Weights of a small transformer language model: width 768.
Each number is 500 + 40 x the weight over its row's rms, rounded and kept within 0 to 999. Layers, rows and columns count from 0. Numbers have three digits each. The size before them is the row's rms in percent of the matrix's.

# down: layer 5 MLP down (transposed), 3072x768, rms 0.0224, rows 1730-1776, columns 128-191
# up: layer 5 MLP up, 3072x768, rms 0.0372, rows 1731-1776, columns 128-191
down1730 100:537494513463472456506491533511465485554506499518477487558468513487471488540523572467538470533421492535466515513486505422581502513491528461559571475519432575547482551534432431498553475514525568
up1731 107:461515505531439498541597526560505519533444489495465621601498528528533466548436498502439480491566461518454480440481548487435446558561471449482558492450483522423497534524500504462499562520543476
down1731 108:506491545551544492415475446485492574529505547512485531516528442432485556466509460465456483512566568455504473440530528467541510521460537487515505499499562509511521470560499525545496482534484414
up1732 104:482543505512552549513518517470514496544552490502463603515424602570535492536525487471480480476505495518412507533488448470497514438471576515505431452495598492514548448484490510464490519541531449
down1732 102:499522506512495525572524441546459424500512530504503497403448522487468480475485431454456433591520573464466534493548541484453505530498519505565462465463492491447551577489470510460551510540496543
up1733 089:517474516535492394533555435473447470525565510533521543478409512552502505500490490496480459497478476539375514521454532509411464517474545450523531453491494556498535487603455501500521500541418579
down1733 094:505444588498479536495512456554533538498445511561498424493544477470531504498499480552502474508579533429536500439467506466534510489602442532531549581441510466429536509442511536494490565454528532
up1734 101:510482548439539522511502491524451527492520491475548597516488492544501474529573513519518556550506454526415534472541385456400526501502522490449516474423481489485545547473588507494561490506460537
down1734 099:536487461512505558520468492549426485445505518498545462529481576493501498443515544516524511509508475516518558529464594537537537489516508531461448414513499469512534560508483424513446493464562561
up1735 103:500495489587550550536587506497548599473493512565492539482497463473477485525534487428462492477588475531465507525606525541484513514538513467457417510509532508513520498449491494501473451510478582
down1735 104:431465515476503467472537446438497511588493453474495465504545504494520420523520530499436447505524494461473508496494487419532510502561477564495563466518555514530496550477527459465504542508478546
up1736 102:547507569458474529468478502497555574593496552517497482495506494530436515440538509463529544502455539445485503513500475470488451466450519481524495484468492539515454535498459503476553484425572474
down1736 098:388598478527521501503587485459515511552549505534567511520451469506489518518467518582484399486540436474450469527453514542470478557425504482481488470460528499463484502534474436473534505518509503
up1737 101:493470494515463476446491494561515518509483542480511530489483546545602422464530435463489438496429435533511547549488511422450441473436545424478456520535450433579455532459502571478538493453544491
down1737 096:475502458494554507514502488448448522533507557554492522447515522530499458494546419514482528483473495505538466450550567490564520471480453540475517511482505584455446515496483480478517425513516467
up1738 096:451591506630464522487530515455482516466569482573485484549564463554538384441485443492547441514464494452503487510497501612540442538542516538492527460488539440536537459528517544463479488490516558
down1738 089:503389537509429532522549428477501545502463532473428470511457442501492438557500483469515515497533540489520512465512489447482535460428533510464493462549501527444479504538488515445531531473505498
up1739 096:556490497436487499525501433511541517538505519502535540533495461596552533465498553447466469530491438439479508406537476524459483483539468515407421481471495545549427518453530453462514408503452515
down1739 091:479511434470512497502437514472536467549507480488477514502491538505517432461489552549466470496516432551463498431454535495456419535542541520439532483528508499453506461483492461512520539495528493
up1740 111:467516567495474545487473556503466486548463493457467505570471529533520527487506501556465536535483530532505475528493486515571463455522522473441484476453537492457454470494491491504507496499584474
down1740 112:523519450479533487398481493487497409497523514527504437491519502494485508459517480525484485468462478514537454555460467453436533481493477555493485577523479494498549531508476517520526512570487430
up1741 100:497447428520506491527516472448506493520469513508474533527472477476502475428486519499517545497503462487475512419540395463491479547454468553471511440507522504432520440573530524554499472561533491
down1741 106:507492510466450529517479478548488510450514465572495538444537533523487564555446514429433553543557576537459497538493570501522542452528481471541451487558489500564534485417502541499501569496561615
up1742 107:521517488511478446500526458500511508498474486499513517515493486566507496417434478442537443578545515569504459466499446462451448439475512479491539487512521469464453487480469452433575479455513555
down1742 112:481522520512505507463476485474526503535534534489511459470457534506528565538452462513482487514470445538497533489511526490475515515447542454494492573485466431425470529546576513537528477551525527
up1743 097:523493519511466487563489495559501589509452533483475440482443529541525468486519528467442468464514505472505453497457489503482433542451518492501419500486530534511446529505540481496509523535534504
down1743 099:551486465543529406437567548434464378486466467514533473505470489422511479509554505527511508507488470503440497496473509511517525500539532451485556519429436549518471471515500483556572534542422541
up1744 101:497508559559524488495553503602473519495456484580474498512495492443501471466434485528555532506575462579531541484558488477467417441500501392485472485533523476520435450510504546427453506491552496
down1744 102:569459488392502447453473465510470502463464509482479491513472503528467518481530504488458500452488500434511485524536470553525482524524443547502503555486534537504493588519545476456484531499485567
up1745 100:478504534471432474492554531495513504492501574483503526517407522549479490471519574509542488561453529544425449555476463588464478430570508453494511506441489478535514503470513511465454567492501494
down1745 094:554534474532450594498479515495438521571479514529517483455559509523525476540431504516581453484515403501518559486518573441455601511468488577511487450538547485490509473528530505610555472464489514
up1746 105:503495520479471522443578471562515515513471533484522524482572547518429530495513476490488529449470473594438504467500488478483540512516512472478526533443443588464449485519494486504469397487487481
down1746 109:469482466468467476510471602523475515459496509494508525524515518517438480540499447549518543586465503512498495529526521457548448546504494494525497518462485569539500521520500477579449516599484457
up1747 103:522506518595517487475450490584481501510508553495535471559526504530520525500529487505580420535568574489510462541475459469481510547464456560529444512487491544534499542509465579431461490517550503
down1747 092:537449489498505535478495423496528476513597454448458434580461489377536439547541461504456518489556444569469479467523512517479378508484546489488519450482511491539541469470485504507524539515464452
up1748 101:461517509478521457536514506516425505532543527542543555561469486483509388507480547497503521420574525483490500468477477500510485543496567480501515498507521570444526545495451524442551502577480524
down1748 092:432419481511512518482467484469493473495523493461485468482501497457525587507493495537496482543519475540531576538464517515526492500522475550497500487501519500539427492478484436481495501442544493
up1749 098:541523478515537460521478472520451533519578514519436497515491518501561475480510480533491523528537468523476507439511475517513436487496514457452495513472529463546541483531519530439525486530471489
down1749 095:457417522489552434483559390501450530497511466442498473534549487421485485420508489593473451490452534493469433574436498558452499474489554492563467445448479450485476456470506471548515587469578531
up1750 095:561567509501477452528585461462451464436487462562515459567475498505527558513476454508522572522534562573467472426479530540496448532494521510484426530503562462517492505531463494493482481522513471
down1750 097:477466523511462544465491483500477554591481508536611529529444508466433500467558486450561522492515529481411516521520517504507531513503471558540535536566450542461488438491570527496512481533501567
up1751 104:441550528590473552524536522437452516613534477492569562515557499541538477470482474550455516494565448503530491534478405506522479469512551507477422527488466486460518466532506413505428502596487536
down1751 106:475477458546472434440529451542602523497538548521481491536520478496534463488407560459461531537491515543512436455517538508476526502502482547514480534452465438537481534491503517526505491384499532
up1752 092:459488447553528502448484473459510514464475457477433553566532517543557510493551513512560524533494467499480475502556504507531398470406516580511512488427511528509515492519495507570496479477474587
down1752 094:522550536532504464478535481539494592498496503524559545462438480472431462505535491437491520484514554477546533499482462476535460547498471516535447491532518491484523531546510391476491586452474523
up1753 100:526508492606439551491462433525578503501541470589450456473502463435541524479511523543502517504516464484440540395583559557530496553512479476409503531508489524457555492518582500499478473462456551
down1753 104:483527488471554530459471572499446493573500485415569493527498528482489532450499510482546482444530513509530485492464473519456513478431521531460406501501556506480449458506470476543486467535536510
up1754 102:448543510471463483519528450469518557504530480499440555552516475453483508498507503486512445480531428434530474498549474526519551514501571500507477504453540548433485551571498454464484499525493579
down1754 103:527484487483506559435482561459506478516498458446464502460437512528429537500470425456521464445515518572447487509500468594498439523510485459488483509475441558428502501508456563461514480521509500
up1755 098:524517531543529410558517472518517509491433546539510449526407568493442504452563482443502449533492490531545480531485447466460536482435476502470505449517533461543516497458550510503529520536546514
down1755 091:499492487460512568403485433494467523430525533431490493480502506461577464549475518481473489502524501546505556486615478545579458573514529532511470511451447402517480520540477610517519493594500551
up1756 093:524505547490503498471484526493480569486539500517514550509450577534548391484539469485505490500603421478545450488478504509472498494456465447491536447440495493426496551535458518489535494474498530
down1756 101:457416457542521527502466506590459464524525435495462462472518462430427580544550504498515567533434514511571509508555509456523528579402494553443489504532491552517492498494433563540427429443496476
up1757 102:487550548440520510484520540528491545497489458465481500528478439444466509471495531448445481496482456434517466488538436503479486458473562513517474543458559542509503470501523481522472531538475536
down1757 111:395502522541496499540533458426506485514505559491512534546584530470472477521469490488535528459506536490443521502526482463527481478459426431456492503498437456468538515519514546484572529496508406
up1758 104:536554527473416510449498520567497528469489541454507519535482484588531464515538463535570528579554516505427527472494516492476530499484500519542407497412561537440478534507556523494515510458552519
down1758 110:485492522527455542524506499524518515559462461522468552485486456591400505447488496496492535545482507518453477523437435451500475522454451507477587523393504528454378482468458547489483518426547568
up1759 096:536453557494527516481505539572553511506511515530509479488510550540521503463503541501561443533487429515524496374602500542494461485506480449521558536494477437528535540542498478357504481508543495
down1759 094:561635540512461463443502476421496477586530484527525484500465571458525483526462535491465561458531524451516418528477512389495559453562560524572449460564477507509470515523516509438481513486567530
up1760 094:572481585587520496492491578505473534536520513487507475573508455509494464430522480548561469471527454521530491415482536514520428533405497481473500501496503437447528513497459538477518532494481514
down1760 096:462493493426469443565539450515523521411545502512418510520485485456510554592501500489464521572526511532429595481561517432507489530535456511510449535485419493537517476501488502454562477524484474
up1761 103:464480487481494492552492464498561501474540530580538499502457565440495523498457456454562514590521509554488556504518514510482427567451498500491519517476484555501461526514596455471485571541438532
down1761 102:466494516443500528526542536463513456580464550442551542449532497508525501494478534475502467429513591530468483458568462543507448501526496504524550478515511434477494437425510480500429516483496479
up1762 112:505570588489513526528555512531549536487542519516481565529506529529469483494459521377559477455545458495323459523508477505409484471541535546522480513463543480490468511451511496469508541525514463
down1762 107:463454529432478486496478521462460564510510541570540526476436491484546442480528528478501448510460479483456493525476513597519469513529500536507547517495533448485401504476501477437529458494517507
up1763 095:495486556455493583538475531477483547546513525476527563472409474494561555495492478501540477459528454497475521492500503535445495439485549454498487501480492496466511518432535500551518448523484583
down1763 091:432620448499521438472537450583562530469497524509468499537583529474500468522442515505557460530458492529524484506511504529560556536504460548509513442493528483510456495546534493581483470530454547
up1764 090:459504473429446483603490429598548433521565546483528490488433435518514468444485510469445469516554472545521498500520450541457515457463506485536466431560470422482555486593526503467504564537526571
down1764 095:475521536503562448449513522516516475440562456515504485469582540526485586518468453467523532420471525429505553506493500417557489480430500462481453506463547510496493580501555527518477523527495474
up1765 112:473498487438536533532537479481512506513517492540533459555479446465533445550494512454485487538501468520470508487496396492467490548484479535543412481450505467499478491508498472505518551559524513
down1765 120:559419482497505456506480533514552525527505514516484534474542455479551460488524518534488495496462540531444445499465496518573539559423477476428482591510552571514524545471415555530534448571524401
up1766 102:478523534456595526588501449478530528544453537475455454486533529471523503458511483461481341414512426468516468505530457490478494454466476500468480462602514496469481531550423463488546440530528539
down1766 106:523553493557450482436428464545489523493471487531511506548506491539513493482497490472513481538533527488491542445464608454463483511473541438552460515523526451559487508459515478490547515513503490
up1767 104:523561465486495519483516526585534447585458516555532559489519499512525465518497494454491477471516522586497512488547559532474447433363477491500480453479543466531584510554473531440424502434488507
down1767 104:446573578446478469450524543499490590540507461482419469484464524533597464558510531441518496434557486483459456505521518496473499489493456521551530477526472494589464497497482403490464524496480497
up1768 093:487548552597468620532528389458518479482523458571565494503493425493520509490524504465462500489525473434490501500524533489431444475492568527452433468460492472555502508582494465511487470539524497
down1768 094:499444529485487532529507570546513551464489411439418492448493483559473486536527396505466535493454469535522564490534499497510438468507580490500530481470504509556512575466515543536549522443511498
up1769 117:475581577528507518521482509497477460585532468513508493581474529453463507487516499442557521511500521535491477417514455441563511436500484531477481506509543466506532498449545501509511468521583526
down1769 122:507565575503528510472479470535469601582473468453432519514542526557446565493504471438527554541541451464460568433466517526554468531548488486480486520516530484481477536513577439472504519483503511
up1770 101:486551482541509524531596518477466466527435533479511580494478513493558465551457532472540486489470505534543458467487538582497549552515528472483500465535587513520509484401499459586565542494463524
down1770 104:515472469512494455447516499540458447530475472445458446457465488440490515482572495489595510490473516489427444547469465453467508518523527493486540496500553562493550495527511447527429468487536507
up1771 104:492480510505471446484528483621488477507511531578482518513472546469528473490528493658437441515519489520510532517515502568495541454468530477406484507513575503592461513546477517526494418509524514
down1771 105:520520489445517533536550484520466640511466478526530468578432483471565505499505535489449468463464474547531479511459527479536504553455500555512512459481489512526493544543552440552435516562540539
up1772 094:577505524467426495526539519477565478489493507575452473623500516590501469498484469502479585447607442518426380381598466503481435554552518475451499492455538510517531504485477491395469524492462560
down1772 091:484463491565473514543549462485419546541493456456497541390487491471525476504520516442515460546442541432571534558590536520499551538424530489553463487527515495546494491502430503512510526532544495
up1773 102:510561577458508470477505535571388500531521492494522466556531505521519507413529509460512525413528495542495520549467516462452458492528482522580506434474522452434518573523500437519506509544554474
down1773 097:498488453466518465516605554519465615480495518558474513494495510469544509464529486543476482539518537519446558489472533540532499499538560456451555580564474530577488500468487532504536533517440461
up1774 099:464530526498516535553584540498487535440447478503498514505490459509570521378518470471502485511544462502459481510581444543464500485594561528421466474573487543484437462534503466430495541498594531
down1774 100:506529501519502508474564498488493449501457577456451597599500479517531499569444532547510571531495527490508537431506505453500505525378451518554541484470519544478548443546503539425512451522465625
up1775 086:476483572501486508424531462575538487516507544387430506462495485546455502513479497492468428461535433477458496519572455552483504498468579493500529512522422426463547492524460494501522526500553556
down1775 092:550520477514491503471465500381491489483517561522508479541525502490484491562475460552456562512488486475474513523492533450519495484552527480459470522523538547499464506518537539533480497529445374
up1776 098:523477529448453496494592542514578518532534546556511504557491400557512358516514494475584431453467511437448490464479495537474420417538524525439471490440459536531430534466538493474519503502535524
down1776 094:529491477569448493458463492492478535537483551543481499450481559471516513459524456483500520554510478511534512523526549501560467543507514477501565463498536496530543493545526493507513511542510453